{"n_layer": 11, "d_mlp": 256, "bias": "none", "init_std_up": 0.0731, "init_std_down": 0.0, "optimizer": "soap_variant", "lr": 0.0055, "beta1": 0.95, "grad_clip": 1.0, "doc_mask": true, "dataset": "wikipedia_en"}
Each number is 500 + 50 x the weight over its row's rms, rounded and kept within 0 to 999. Layers, rows and columns count from 0. Numbers have three digits each. The size before them is the row's rms in percent of the matrix's.

# layer 4 attention query, 64x96, rms 0.126, rows 0-40, columns 0-95
079:533447546521490433513463494529517496448503529551510489505542571487516524612530607466509581549556475555425507482422393533520459481548498600515532423486469510578527544531523500500671446611509465519538489539535515571468487463569594568553550496531500522574465555448478488535522483491391536471
093:444514529476504468578535514530432533429554458576456473450571434510455442445378521470485545429560569492515451477486502462545532491523536532530532565588484486499573485518458593473596498471487555394529464452420509466501405433532459526521434570525596456495516473484402562601480528523452488446
093:461555461516444514578517465505477523533530399459509506542464446503535425442524519492528439517534600561550472491493519513489466551463560542467502459545527508472466464520500562469403554386441609571482405507436380469423417557472450505492427450506435518462638542500504562495533497565501464445
086:540486402506512463531462466462589493520489495472512507508356443522534549455506467505552471468468467518510499441511587591470488447462551452387471522490566512572416490447480445487374555508488537585472489539555543528599468571479557515440607457555397537510522469537569489473458448557528533533
080:518463528539539477463415572494480500489522509497444462529549546486431516513399544512510408405499483458493626474472476526479472483572463566527553591579448492441583460474609518475596520518578411467527403502513584489543517464472512562524497476529577498516458547489589444446558484394475499544
091:451537528499505477489501560513385541502523479585425486394573491478498453555463532469481473507538557427574548555422507425561545440482483631602526521586475492454511449472529576455591496514512532443540501472440503421476442496515381532487470452476574474420543502469447573535538561518509517554
097:521506456523506526506425475411609530491447543433540559513511461469565548454586450543533511544466430507463521469544512569427507535531508391447515596429533552500436512429489551380461423519510496497464438507582545592461447523510521464466504434535507577431534455431555550556496546578573460498
079:522521496617527501472550521449596438534518523397525514450534575574563581526537538538494506510451499474459595424450530579511543486448540511487544433571497580487453486464487442476468464435409513596510383543599530478514612487519466533441572485494474579493563476543521475522496425533544479486
091:520512516455494512511456510510452492494520580561567425482416472372475503478478431540511494558510501475451501497562416472483527463493507518619469572601489525521474500515548550431640446528515486429508458408418468524554427415590403528395421552478487476539481539449461496480500491517442455508
082:554422433520541583518492496401571450575447603402527538473549530559542565550596497488477572516422454532416427477507529570419515533549445469410471559396550566507444524492488467474497494541509448511502455468565524609434466504470501497477537523559506558469458505491450441559464484500557549483
092:474430485457481484526540540467551593527422495499533483480489491521459447450443527536573480501533542529537429499520416556409465536501547503535550528507523574448520483462493662511455489508498531429554493358442528566505483448447542415423490455600472406518491477413448529458497439451562431460
095:485464529537539566455428544371595465469434518492436514500531493533517514506486523558515476414375482517532492497499622629507436500438482490440455486474530561454534554493485507396460497459477420432518557539498499502520544495510595456447556461526466542426513501580573529447532486587569558528
091:523470467482495487480566564383463467534460518401438461529521499530408461512507442490478546528624594459498487503454470436488506527518481510451544510455398512405467439548529506544469573494461579594467543488578502417573604538488526504434481501530517608484560565472488447540559419554535530503
104:442501461480489508519528404567523491377450494492521517482590479502535558536466521615457510567527574535490503484493444446519578454487448503502468534518468543516574539571505509534535496552472517515462597444519424478562478495565323565447411551440529492525615536458502540505584570468477495516
101:394487460515579496435425484482520502475524448482459492429617555564522435516393597504560516515523568513491512656598561570537452507469462499438525556446532531478466570390450498499462554513461512519430533572482474458469608561466529495560477462461523530472551526528512490552537475468535484519
129:544418427500567543470528562457548567569498584434599545557449427490411566402461426554575469513460414488477485481545500578437542559488525449443459473485585558517495499497565530481408547530514440588525555478492508612520463486453551461457547512538443510490495450477477515460466462518586518539
107:595461525417467558473517532488516627539528476468543461478460415445488489346493581514585454542553498523468468564563507550490488605401493465496393534490526435412430465429562520551499533538571499425544486474423470513440505503453508479455455483468506546491430470522508502479471511506510467601
104:444510531547492414508523508582586516395559409461476497489585571547550501527545497498497497489481518517402536432390429479574521512616504495485586507499501527465482537513533531524550497440474591540451558558519450531482560499545431518578491435483419539491588505554469494518406528432498546396
102:519492489466533533535533459468422577529442605497567495541450507462505570496404484527508470589468450454451534488607497492508568598554560471534477492539484531483528468456532514490443468513625565415575400413419553545486491549482521490532468550415481423537474493599504492428590509453519531532
097:506481516450440507503422500450549486456490549458449496476613481544386548476477427508507498490537479541610551429536456438515499505529434507424428599475505497471590520539498400469481427567502447418461613562503473491483463471589559528643519517486488570486506461518515587563524506511504544499
095:450583506534532525495546573452489525589540421612521501484511538473488569560553530462466469536481488468563489498517476493453509524489564551545470449517483541333647463460493494555401474467446486518647483510457527513590474499475524566561409507546520416498478544452458512523468553517499495548
096:566439476446564538508594558537459517503488503477511525496514436468461478464529518450462603540429492579431419505538406443431525643596515456458494513541517471536561479500509473497533487603547509527547475495449542518450419572386436533475580582487513482458484484453466529457518557607518546520
096:533530446537485417559440519520451545433648453509551483512503496459523553483510556501469549521492410568553461482546483477434529427470477579551531493473498543535425503438527491570503515494446499519561487491448428520459541479539591561487423432575425419420490472424434538485371481471489443416
108:428578537576570513535473441516603531489533504492442537536488573564490491558599530538463434496437495506567513486522476387495548489537465537456569461469498468584496411536460483539447434408468508499526504555597534412450471543483473484575461445512575491449526493555601439431520569543522475414
100:473549541541503457513526477478524526396556390526486483498476449423584512482474576440510514430407473446506444492433550403521609466463520505538583479518508471496597519504585539511542462467405521453453432533483545528494528434522535581561530473522470482571520506579594552437509555396428511490
086:595419469428535570595469470375564543564388506524383496516511558543514499504525547527511509604407529408505482448436508484485566506466487499551495498492509402474501554475491504445497471529551487496486488446481570537458483595517445501434482443548500435381435458514488529519506540495454424560
108:456473476532533538517412600540459484434497490454505521496552586441462521532467519486515562399413543453498508532486572511510530464512435522502574590463566552456528460478482584432499484516611395514541466428479597541524498409403537447559491413479519498434506580436579540486545466443499490474
095:514511557543479487492455481474514504417489572585483459523419559519513489471507491505543447470395477539481531516538512481481454447497544563582481447467533541520533575547603555412553492456497445466508418430443386479486586433448389406524403489524457480570455529433573422508489580487498530538
104:454557491484509566500509436590462513498397514535527497492512492533503467443495492534501589508513499393572386554532463554487594486417424416536541462521498522546507482498451540499417520454473629488461515556570461561519479505484582391461517437567447507514504457412452513606426466501501438521
099:525491474464449482391435495415583564567520447420560542508483533477520372546471518455534609468528538587456402521510539468404372544502554475481485511468599468431476495436443573402518476570479455486576485518512497527484467518459548529475457478563505472512501512476489516536456526526491459405
094:529507666512546479412510561470521411561524463508491456503576530512517568514582451427480558538553449520487479506486449476529499444553470557474539460564500402513565479519549555562503582445569490480498511497518573504514530448462568471546577498365510555535444567526468466562487564466482611542
100:454481523517542547468567529453487584506483519457520570535420568414467468539526524486428644491432442461505592568489467498521543550511514477489563566516518433518504438465494491519573526418590445386489586534456564441550542518494470510430510474590416453517460433489440525422491476559502472562
104:535454557470413506469583522532539550476490576511499442510506503532565577483594559439559537476586473539479555473517450497551503424471416550571547596511434499582482541507523499547553520518487420493435626501515546511514567530540584504543543497494392613493520492448410513491490542454414534539
076:442448460597496461582473457422485483531423546445541540478436481490525496496452470475617501550400508469416616593535536557435612445512562510469482563447500548437458470468520514517446499469528474478430559450495593454549503577423519476549521455464507410524477479520514454461521583506504576516
099:419544446465569575573503507447588485478517508469469589552479452454494481479455447537490464507510522487539389451522516537493490479497518465450543492564518466443454445447451490512408538469479553537523409471511403540551413561444398452440469524534511461452521469483518530548596487497695514501
089:515417489521568542539556532487604422497490501467490537455536489452420437535531527400492514461517509476505488523491486459487542499465577464459468446439485458538567432465603513544546476464545441493627439459424604434543558512456561565501497559493578474565495488556574479384542591495510571516
111:483474446512590588556458561437522507534451533476507565575487471482471466544433448522434537496389489436498447469436461580490464537555644456469489480529516539437537416506528586507487584414501469445557462455397472523525490495440500449417430508520541471483517479480533445414522478553584445543
099:476532550514475477539549506546482435471556523591424470469525567430477513514540562465509430560589554515501533532520522451504410435465505506513471471502499442526457515517566448608583403538519507466530387492481509452376487465531461565487494537483596477578432510554531496499651505417447490458
121:423484369512449580542513509514492597517473635408533571545512571437466526551534504495402603576519506456499515515517492476483444475539553452445513580458535561485552481563442489530483468512549490426541435457402587546542422524496553482504530529547535516436512502539526500505459479555571465426
094:491509468613454559451453442435465478582471529513482519470552622579601492542501531543435533589476544481483509471455577479508584469518486506521517488463512471472515488557491401470510500475501637509470518495553532439503474552558433546509456543503489534487641527550509521560420483401581564558
107:481501514513496566540474503456604539542489522512516614554463508481394511459512435535509552468376453437444497560526419566479503488479543422464488530457532582520476428492525607470507544505531519438520454491425452512523427463472466399443535514528441454564498533401487524393441462544579556560
# layer 4 attention key, 64x96, rms 0.13, rows 0-39, columns 0-95
068:472545473512512486571464567536476534496473532339579598586501522468374452555614434498551451546553446439553495469531524518544532561532473407465529578481482533478520436391521476532427493525477533472514543495540463505514535530468401410500486446585481478453488433482454474524509492540543484551
094:534453566500527468461457553497501446575451521455479422484514539532535600577491553459488552493510471539454567581528439500581477469466401572491515584526402494537475529499524432587568487474486418453410429513482518538535554436530540563453463528426439526592441505529470494527448591441427484575
075:539417515498562508426443530556501493482491568476449476472466523456521523472486535459445589465448477430467505572507368486555510534532462458552374517443440398501540541453460513511607535550535510443545468471453526544559535478538547574476459556490496521512458521521431416412574442452407494596
100:410538433460528570521516513516512517476463398484542594566529448509494392425453520542442536435519508476605489459496519473452538541485474412525482436506467444398501458490434566454441487423453571488472494468466410498493564513408435479436493484519585439410554532507437443476573489525555495441
060:472439578498443517444454488472523527559559455556565483496496496489465531552551537518428592596473524570494452585487407537506346492554496481531481371507495516516473595519485468546503509456578527556560522536610475471487470468520546513534546395482474527541548506549451561526430547503467607504
095:510430597541468471450397513453471468554511541445509407501512517500506636511505505484551489513445467515371490473540435499582470513515475512509458644546404484530512502493556440534488504520511477439435576488517527525466552501609527530554561526450461547591441459566465515488433522415424461519
089:381539408446464592550577441542515525477471500529486531539436496456447435449454497579531445629461529489526377488591470515445540536510558551413469503522549516474494400490462526459463488493457514497583460453514529503514464589444438437450477482519528465430510510495512454474523403503603463542
080:490458456447557523541472487535584411485444379448510469486489461515545455457439500500444535557428493569490498592513588484444459589491477483496486487434505498470505578545458471473491513567453482471456503640558376483439477533395530491549552495482508573420567386528543482493497531553489555531
099:432476568513484493465474518470476516547479509550459450452476561476498530478473527444568424573448458474446515529477509456566560567581529605470519529565455505472532520564554440519469542518505498468404426538443635450533549513536467450566352469418517504469397528565483537436501502596471495563
089:454470462473546518468492495399517540440556500538501566501433518458475435448444485539549465468379505434552468481547491521402512469552583501448532463471638453500479446510562498406458502498577421521584388463519523492532476604452471467523504473529520406444436472531499492473526436480617480479
107:507528488453518607488558542487458508592548545566571500543476491514425538482539524501523482620503487553474457511553476543485498611414565513454493542547531473485454487495563546471510405492511592546567400492510571485361493529488471553525425499425579472483498444615537538467574550531509442502
084:613486457479623323481514595463556455520544443529530457454544614463465479519549484448491563492491549565500556516518533400418509472567515489420508484510532535469505451457416528502541588583468486464575433508494493515526554535535527484480502510547569474464456435450459523560442478508548478511
105:517490593488469387561482498571452493424467400558505520523520524526589445589532519478472520459530545490509474503472466449561524452527410519540523392500435502576584540434430541574511408457511463519522439582429496488488535482637471509518513526477530495497483531467506442551496532427389581489
102:493560540588398422636450543501493470538438451469449447492377537437532506557541421455486550484506537501511524419481442409574536430499473455548489533481433519530448463545419442457531495416465561471465492532556450459484459455577420550504517476551466547443498447460516484481413418517505488507
158:435507429505486532433434483399589550557451565507541576483449518473445542445512463502502475538454496439515510424564535529398496607510561425475449474496604504493524458500500490488435496572543434475527467415433543514527464510463464489495483574581539477478510427491569469444572463572626417485
092:530511520566539533506487501330551499544478493452507494510502585557508563514450480450495550543369495552451503479463473518539486567564519526480439535536527493483452509608526381594455570492495477480425505459407512538577482466498457511479509502442579501470392453508565446409537560503582466487
105:570474477461477525455520567517412457513439500483477415429490532512628480574389448517570399480564568515421502518521537504524485461521409473484511577390429442532460508509580454509539531542447496531471511571474522566517560556529542506489533556470410546556463497535425441519538569445481418512
103:413611549531503528555527447535517441391448436454445480591523477491535439500486444467444611555535538582528479529519545538491466357495456404529473486424493447540434462481443517485563473468438494490465525566468383473498563472520520540466589495445481504522543461485517479542486520436439561558
099:520472454496460518535555557445461457569455508512431456494471467536593505568447487571502396502500594505472523474354511509465459515481470465470464574431439501477490496402601560566543497490487501441505622508544485518595534616585556505508514461565494489557579549495502514436513505432565522519
087:579561498596553508425542535469459468510524497552552436346557488542451484479586551508556541401564471430548473460457523471529429487519519457523524452474467512541522472557483534433561483422425487484509494533532464489540521513507453448538565522507482417494517481472536343486448488637510560462
081:463408533524406485540453511424484584541515600452511507574483465595551505540545552538450462512529430473423420463462574471543530570466401502527419458518465523455483517456560475532414466508500550554420443444548482537483528454494477511546416415528478551469519566452528480512506477482584375449
085:572531612472455482520484554509391489554474513576537466420460479415499440544544496495455606554536536544580435401466551555491504442542491490508545569538444541574560440389474450513513398441505481412594524518547503529550471464507548434554478459560559536454486528535486537508477533460529454474
087:470432496469470554521498434455532470544404456540512419592590558531575460508492481505450496510524501558363430599608535449508469583540417395496471587492547481478481548410540481438482488546495479515440485515510564507482539494499468542558565530528530492596472465479459473583518548499528523406
107:518568506524449497536432467600444606551569582480541591559537483431489489509581537446535522467597444498575503582470511470546483352542570538587557457506519486465587506469490577436493466479515421429493473483435445499538525513466454503560507428528517492546565525417552543505508453528491471514
091:564500512386562453561493445498558470417563498522513479578434417505477469508538528458534463469435535551477543544543547489488416473558435436483480529487567464477626508488585523566454481501566489463514537520522358507492581582484525477530475476531636521530477437458557447501550575428516494481
083:517544423560530592494532548497560550491507570546445504499491517532434474570447473543507492507471519490546434434523433469468429391521540534546455609543540449481499499517491503410499516541414403370458533456558437474543363434530541454531447502521499510424471617476484442536502513495529461459
110:488515531495465485409545486537557512505592486552552413523550547475566522549618572509427501477480486494531541361489529528525602541564551525540363494560516410359499525529479563523480498521527509397496526465472492538518562513518479451409490531492456535508455409515506504442424470530477492509
092:441474551387533482452513454463577588518487515473488524541484447593541473504470433477555553488422498401502489587536506535529547570609416527542547518471475460448504531458468557460465589585405432518526606553482544544480552529520558485533463385477527480558512531464513528437544503501492529593
093:432537571481482466502489493501496448427617498472476457558582483503432541503443589473433489491558539564481385545527527436545428509436573458532532566501519540518380519441508514577553547559450507420527564500510460523455546418566453549493526510482443457513459537520496420414381452497487499452
101:489464559566488459504412520513499515521374506518445422370575504515607468418515589408425514429540488531487519577556583508510566495494451473520470555461459450485555443444478530534483494459500509428463460535447523507475484439511556499518475497419485547409461554525476490613404554469484546534
085:538481481551576540538526406482523495473562514581505512517466363568502479393474483518491370533531555471576449441514496587588552469445557613474518512563479431517467466491523502560501442514499594522562515491416483486413438531469498556488482481475588504427513469541444506459570441507550450496
099:510445482449541573439473452488483558517410517485509541481558473472533481443453411582494528488542485441488503518497496490539499445415550463529460521558500493527548510412489516517582528558671564394516452484522491483601489476427526508515541550573443469509496467501457400582539477434521366559
084:520566526512479476537447528573443504499437417514436480453583562474399501474479499523383537500512546522543431574493458490542466516522407484577512502542455505564505522486432434467506455531455598437458447481443398470488420494554446542464488505453492537477455619512430451594581506488401503445
076:473496535443401437573467506556544524491528489621482434448536471531497484458507564486421510542552534485521473460492426504542501481444411485573572506561446492556469571518485484450531440502557546536431371521475446494396502511571408466513464508471495592501482567498415587556537542455484402545
095:550461395502539408505500510513484551515704507509551495558463572538435468541489539558543425524491436477505542509431480542443565455531475540537583500530565516540479521582487512494435592506545508524520409485532538605522551487564562578545497504514510518608486521482451532538415494487504447470
093:438481429439510593468465412512510462432556495478495572477464443488554493473503473554515469446539571557526450415584472519446458557486416473491444495415556489455516523503403518388448409548502512546509487561559435526481525513467492416501546474523483509435532391439526611524518439489615491471
105:476415498493469466407496541390549526573561566493603492535448421490528506448427497471636515514493402501463530536537522521410516531553550541459470548501531425475535488452519499497388526517570490494553556463560541577505529578453581479521495445521521439567508461494516537472459500560615480566
079:524539471561601519475493501467442511516527467484577445527466533509465413489495417544559617455456483591514496530516484575505500428569508519609528529542534521467609448515437543498424552430482515535514544558470500421534563449531524468474475542461378434521594466483553425555449471566438552538
103:538497492413544473464554533459549519554459395449470501444427463537566527475529513463535461486406485560515495433555522528492530526457542444451465487444506429499534543427584454559473515523554455576545486495553517547542583615447564505574537486491510543530388466519469564489624578480567524596
103:564460487491475534574411555511485511507467514461506532489531473426522532386451484489545617516474516459522495604523478536522496522400441415509529534534494638490488446389511517503448477533437576486472485521404444443431420476520560409451545597498457461446521526427516534557501489568463462471
# layer 4 attention value, 64x96, rms 0.0967, rows 0-31, columns 0-95
108:513465393596607502573553477529498519405547517561477513459564499547541457585468536513484531451419539577442459526457558435558594505459532450495544412478470529485540592607533535461501518473485486448521526534503560548449583556523536516474527502633460444500446469562480478496436518469536574503
099:516620500527464427501523440501537504504462530523527514474427474430632420534541507420494529477558502480476569482398486528501640533514566504481509483535548536582528509420427514531548527525541513540523494562556626490519453492448448483492510436507582529610503439423455499427533469472506434439
097:582438486574522476482529477473493538483484469445424518510533494504480532440516520433547616539505521431533512600586393468502438422490531481466604528475499511479482538444563586545470533493453502446448450495675538483440459571500515491602563510547509518526414528450552539571544554467491505473
097:495466520428464515520676543525466524452593491508495479483448438495498532520490510453499494490542510376524534459455461460528601484553464562500551495590535513618588471482516516364492488454534508529602541465512526538536512425486469575458558440506584532509494510510505553522462531625516507453
092:570502502454579481487459575472497522470456420501527511409552528421464505495471518442497457622571510638441575549516627455474488491547544559490559462511505482489519464475530435510518400491408530600510527502575471483466420448433501517526533455407479504446481552478546483481483565603499475471
099:501397518507437508431491514447444538476483572482514563530475512384565498580529544586584559431460489519514587500501542477513454520378519513487548448479510558520444570496474509519524474574413501588603567451503528450397536402552458531530510475485510489549529499521596485485575523471511552585
092:518505512499454464661542515523452564440584505496492492475513484513445474499491483490484534536503426492503507512437546422484442521465531376490557532549493599442432490509585532491513500487458499437464410495419563439459412426472389500523521606513511540478498526475531562461637548470570453480
101:480518518515428454476455552511496492548521499471515532491505569397457555535533527365542577599458440551476589494503562505474543533510530475510527522571515556414487402604523411590514501511494427424514561553515554444544564508529475539493462390584568488394519440487489485450497543534538501524
099:434561505486497453509359434455457455459520488578573430420509480444487562466400483460490505473432470397483450508594589586568443398469476470477472506531511494483509473461527534402498521474468463461506478574444518504547535523479492377466467555427488514419453511492554472416484489549457538541
098:470556498472484552549408501540552432614512481522559427631492448480536439557493488480470463542602516493476412463568513496479574506475433544433512437538467489506499544350555519528538545552500490547504461493539543517531595458490511464508493478369537411457498472445506560476396549489509475493
092:557527567456474530547418586509603512498523510512495553494523446447464546501611507475466480527600492390425441540466546482556472477505499530473575485457571560636484588479473479453509568548514525481498482548474479489618405523462467504576482460538397479514448514554434428438535535480528469531
079:506455523484473468527514398569452515497495531432498494519524526573558478449565591524510578481582541510497478415481552437491508453458485438513568531471560470521578446417461528489547519448486576568536500473568482576437577559582494468555495410504435497543580495419472543616457492597508478406
091:535488574507546473442380489492495548460490482529480602513482534516532457497417512524424510508456548470456539505422448462451449461454554532596462461625497544572472414479431448537541487503557462474560578571513508549463446464569479489452424414491479424513539548514502650457442487488481462554
092:522559473524508555440521536501498455520489495539568557472522527496396467460538500521463480524621495470450515510482561529505522437499483509644565408612574602492488489467522486420468519429521510451575497484489370440481576492501421445500421438591460421489484543423536519525550477466493434493
096:472452493473539475478550477484541445537450444626458475467461543569536434527501485586449407444548505547590484544431423474441488448477518540466508521543511489491620480506496529632511543567421551513474578542499562531508446430430554502481530546480504486500507488552456506547598542529558640500
089:417553559447534422483590491491520456523539498589572468503472474508494476562535528512560607473507522562462455505512454481544612492566537500535526562559477639493561484502450576585518559432509516492524455443529648479539465443458554491536512476485488430448480483478379481510503509476518413551
096:510587537527448571450559492548525518422559446555529467492530471510458540501521482578493537492490576567437437486558366533478512565458430469514484546523485413483489441476449562516497523608518537464514530486501558478472492570422429484501380447467564384560477413542537504481481594500450536576
094:481470466477507572539516429536576500567434397631581459532438474514544471440552508544449469599489536472498514599467425455564540532477459555540399522541475496526417418457463535572509483518477531517520548527505545516475444480528499501466469395480524484404427557397527566481484432446480457512
098:486483486545536509416323485499560497404534382532491491532453535497546533525492474502373493556509408375581380442486455473475497485522526512486427453480538488560516516594420530529525460451507483516552427462533501512475449464481405478515451582495511501488511504474413503493517512528541478564
094:385539503551363482526446480453554521512506520468452489439476550540448475476456483521496583563499541536410579441490576474548507534455553497538453485474526490507518579557547450455532476572520473597446570485448597520554462595502564567423565523459516473549468566552540542542600538466529533445
110:511577399542504485574462592424518483480590452431510506395450460487532440477544521504603488511499441479515528366484499486541424431514528591452595503498518475483435495565503455521496553464395588544467516550600454504514523500461512507497456486496499527489478495499505559539540616441530524397
090:498578542572547471480544521483529508511544368469487428450515512502497464564503593392518445512447457626519485479489513525435542464452531451506547530426517469511510581481492484554456541488481539506492515571396593506508539545520504458449539339479469513496469511522564453426484641523493539553
104:459486490513451550507512412489421515505526588510504520567448457513460604515529559461580492583517546462541450406569460437501490421442487463516542561525534474560509433455510421360469445602542523464500446494451530443436517558546537483494469424504547519491493560484542523410502475445563375494
096:514584471438470536487584450505527467603543459603501491443504498495511396508496581523572577506487523597447397455450453550461523488570563440527437462608424416486457507511555476463461490390474515542504483539506564451529482489506448382479476466542480465506492450515502482452579538584496545465
095:511531514560452402484439533451544508494536508540500466488448519436397579454523501547468547489509498561597551516434544489442461464521489467516472417457487527563521470585561565432520442504625393522529453503488423469556456480486536457516482447481532526416459495471646563484537472632475485500
099:513443498478394553518482546487505530460507449481517507429430457546477502447501440555527383547542593449538511567532512589534490432539482483497524475473500524461504491484471536521499500438457471540404495528560406502394559536492498533397492441517461556454565620603421483499461539377510574536
096:460537488434519400530504588543499523459487451461534519476500450456443452535522461433503583570544523441561471493461552549539529486572472363561565509477458521459407434449436471504463516453452430504549509467435494470524531501527593499397591445377520447528498545460546448436598467500502477498
093:521559468542516479554564473406391530597447479462473511500473491469376508550442512403489513430496486539430480451511565502508472475654514481516563579468498510471498469565610498524520593524438560468522492513430510508594521551557515454470428466451488511569522488571482502554407535503497530570
088:418455550514501463479572437494485447513581378550541570456636436599526404497480514501522410570502480424539552468495530457478544523503511475445416447526572579444467587569540446550510508543536564527474520610492511475530477547481455463431440464453487559467534457533453476557503479490470482528
095:454474492457522483448518556561481476509507659500458488539550435519547463545467492543464514576492617516557536441496490512500518444583479502564504410413512419489520516489569603427508559508498498522455515544477518487593487588515529393441407546590487486555542556475521566538585561486542535478
097:492480559472608466557470414432512537421537482466475479526454499449527577515516454472461545554524461625474495574529491476559547472528507492483539477553565571565437573494513445552455505576569453556392361477478506499496563401511514529486554429595531516481493433443452536490512495399502475495
102:506474518523459527504573420556545525497509451590519548542494542456438510555580540551543463546480541549444570557525516475457450543443407489454470410393525467449581577546508502529500432476551499649551515503431567460471444538528530533493575415416601439473510515508464518534530575463480506470
# layer 4 attention output (transposed), 64x96, rms 0.126, rows 0-31, columns 0-95
114:474459513483557460536442455476477433431457485454535590521512436435487431428586477524536555530512483501518483455624476457521461488507474476539617503491434525531499506380535476527501445414587430490432507504530531339508514476520507540524526433474596514531456460541621465525506514507412461499
095:459528576506512519523467444514497567479525485521436512500516470502536588491403537460576521458454547455488347538531563432450528496455550494445532437405531577456529571573502558466493456418514530419545446518478458529431480437487566516525477489535519456524443501628477526591489457515585461606
101:497479578458570498477426579528485442437610463437537559439520540483528596402491446471494490440438459504537510521483522554501537510531399483483433532432473490480459481494462483556497534519522391482373511483409497553506624573476476471471515450510462428509482523463505442510592474575448487599
095:493585517444524457457428476493547567420530491548532456538455496431505379470438528493573455483508496539505394556488448446473527472541523453537607356468494579469461437534504552584510476545449583636520526458570528539477509553488504451518511555478500431517535489508567579497537464432495471537
093:539541544486420528421480508453457464414555512451444513588486512511459505541497521481526430535429494513483515555484479453470514571636463563521441520512582502495522567494491608539509483497496593543470539397493549586545519481440548548543486455606541455440535453484519479509398653542504471529
097:499481462432503505531460463541462632514403439551617420442552519512527498487509581450459483458473502490520595519577575402525555525563519517430454544444483494428453512419501544522398599474481547469465535477579534556489523489459562533501490493540606500507511532475603485562481436515547469504
094:571507664505523462419522545512473506524424461416454464499460522486516542539470477575489439456406487451530563469539397399402473490551513535497496461532489544449562499522482494468475563450596429528478490563407488577464555470438498409492436422468489505541456443506542578464480433522513501494
099:589403561437523576448533510377563536574523568526463522490513527489496497521595471421499592475452545450404503573508554386423440557540515474482482490494523514483542471454471597604535540482536434489506434452458572504476533534456561483437541502532507484514422451579473500522483509468524415499
096:456501448471468487527525578483424498568434535518374393533480519476507464541513460490480444548529625529446522526528446428581514510485537489560427523498455512457467480460512418545544510462455541498597497425451468439533448479578420565435446528499537496545507442512511505435591517590526599589
098:498498405515437599439494483453462527501516565474467488478475452517489531514465509516482492552530570484501508433475565545491488464595551544509496504525503528507494568591536463566340469422443520520462458535621541591426413609466441473517506446512579520433558489604434523502543465483510554548
088:498512584458427458523517488498520437478571489472519499541586489514454534456363503437535443609420519539414532527555661480440509555426490532534503554558536563496399376460474543515548538446480552553490559549547476488418423475545446483471526527508485451468534451518520494551462500516495518479
080:498532530451539502452503491574499461385524457512474525478409402482550523434466527454489533459545496456564579594447527465575479408567517494422607545488527439541418541509560522521440572472525528571373510598600478538529505576500581543505487574512500481532457495508459496477517548530459496555
098:497560502546457445491544485413397599443502440521555513489492470524529465507457479474530517451535457454450588478505534507499508435482423523558484449527474449462552467407526528413464504447523459511537526402520468560597487487557596535578453541573517457547488492489522540526433604350560427524
094:537465512478469450484508470464514550486473466460447369597408443497497509494477495473426407526530426441409513447433494453486498571441492541544507482489411445451492485522459489450509589496542487507481449500583559610527409465544556515390548567444497503535491469575469544567400574514540537526
094:495553468576473495524439450450583460526529476495449519527544498624552468453538547534538581455428507437561491429481468599497556462534547495521479504436486513587512478438413579442467443465357445521498605496439434421463523505509522469519399471508504471522590597502555530493513524470515532475
090:496512501346461519462483496457492494584472534535442510489402502528527464350462542454596523582476561448491449458503504491471476509478581472508483436443519377470525592499534540483534489495458486476423542545416491496412513560530503567536461457393533558457458492628486512490481532489479475543
092:455530434452480542576447522413503538512432548527406561527526493512476448411486503462512486457547496446473467432475503501527558514460474584492459457469473475557456531546510384547534469528474507502462395531510380584541566541498346537465508571479562481591483555554445411533510451492564465476
085:464553439483454497434422474487496526513518480436461523451555528449538516483451439503433513429539528447484506507479574537471474411498498488573432468448469452438487597505451548416396340558497563490567461500553583486501468561513420535532396492485476533547496533592490583543519551452548467564
094:567556490442484474554503566581459648528585535483485623510512427478476443545501447508543485456491448512552508454566535468450438462491584554508426449593543420545541461502564498465454535494463548489539514462491420615447539434551442483473424445566504535511510480526600513481532503528487511569
094:498498558535517522427534509456552501544384536440483473463618564491487500499581479528509542514574469494544445451463541536467501498547491447457554491506471565523455409451531597485540434538522550430497556572507483447594513375421588463560521468517491473601512390486506510512393472560482549511
102:538485543475516531495502464552550481450436519531433473470491489538562498475530428513461537447477523511471582656516434525560392500634429548526471505545460509586518418487461574495546423476495485517427540510521452473456470467460499527420525500540418460424474485593511486528439450602388465518
091:479421547578540552599567444511471376554472579555446487634587524521456544470578470467502573553445510459448494594541497499453505507526459541428532541495471531475533471493497404507508510504495483491548524527530473501491585604470488476492417501508600467435497536570399423542433511516493491516
112:519464520432488542472584448497461549490452520459560577541435540413516564410488466464520457507538519467488529518472485459507476497486550537412435483508444521386485488527549530544516460499509505472488480492663556583550528493469383437473576572514471553576478431458491563459494429559638490488
099:493460527518503532525558464474558448561415578509427535513428456532451509501533485504458493556456464465521519424548359454549566522469593509581516413498482487499536562507439522465443529461511487468497493566513489388502578419507587513480400542541496463503502539628368449482465539553504472538
098:582543564514620492458519546545500683450441473509560468548526508513480470565512491435517421507477504498422568446401419509445560491425530464487469537523448476443488445526537527566516485620494452507545462465496511612520477446495550518477434511516569386531498526516473487480508525518471519579
098:503514424415474525543499486515532400480448475365477508401503473475551485426525448517465427449490489494493452570485546588440445467504448514576480537503549581491534430522420437427549511548495496559517499470540405423521532518525592475456527559480429529446618435512465581589472503507501546481
097:497485530435516545490506389451444452546444517592533421537465549522555575500513426522496475495445548536523468437445508469522477524493451510453464489580551564503487598538607517434583581595470531574514430464518513503451543466545492563535503478430557472526520468455439608545544599542480477605
093:458449484603605577465485572468478365589471516507523461473466497530446493472562470460573549502459493513461540503483356546517472527447493465501540487492456516539553425444567491585577583476495549480516471549478546448497453547448491561507499523575419498484447444501407421536433526440574535503
082:557504498555460595582537435488450477542440485469416495549487430457526426511496499520545510540503512443445506530484442444452623435523494502517565513496456463394511481504454439387518472499485466395533547466463448411528509496556544472525487492443394548441444467502641482484517561450524557581
086:478437448515503515602467505475501499535500504442538551480450540617552527420504485533576470530485492505456482449575432605520537506446433446442563458512456591546419492475518419535484528497548372573440436512560457504552457475521541505534483464519426499503584569481581523494382487559542422508
092:546492548525513536457513475482464507516493451433474486418552456498546487538385485454556540586504515444527461408577526495387417507527560501440440577509472515486530540525487455524532441564556439448545650547558546549463548487534509523574542449495539454409443453544544499484627493480512525418
099:533544481465491572490543524471568525511435486438491593488553445409464562489550504378464469523481499553554404466510535535422626487485441426420509565516393470557511513503466487502446457522514561492484517541572464441566548455400459553534455459465651477508482557495474510458449499454518472531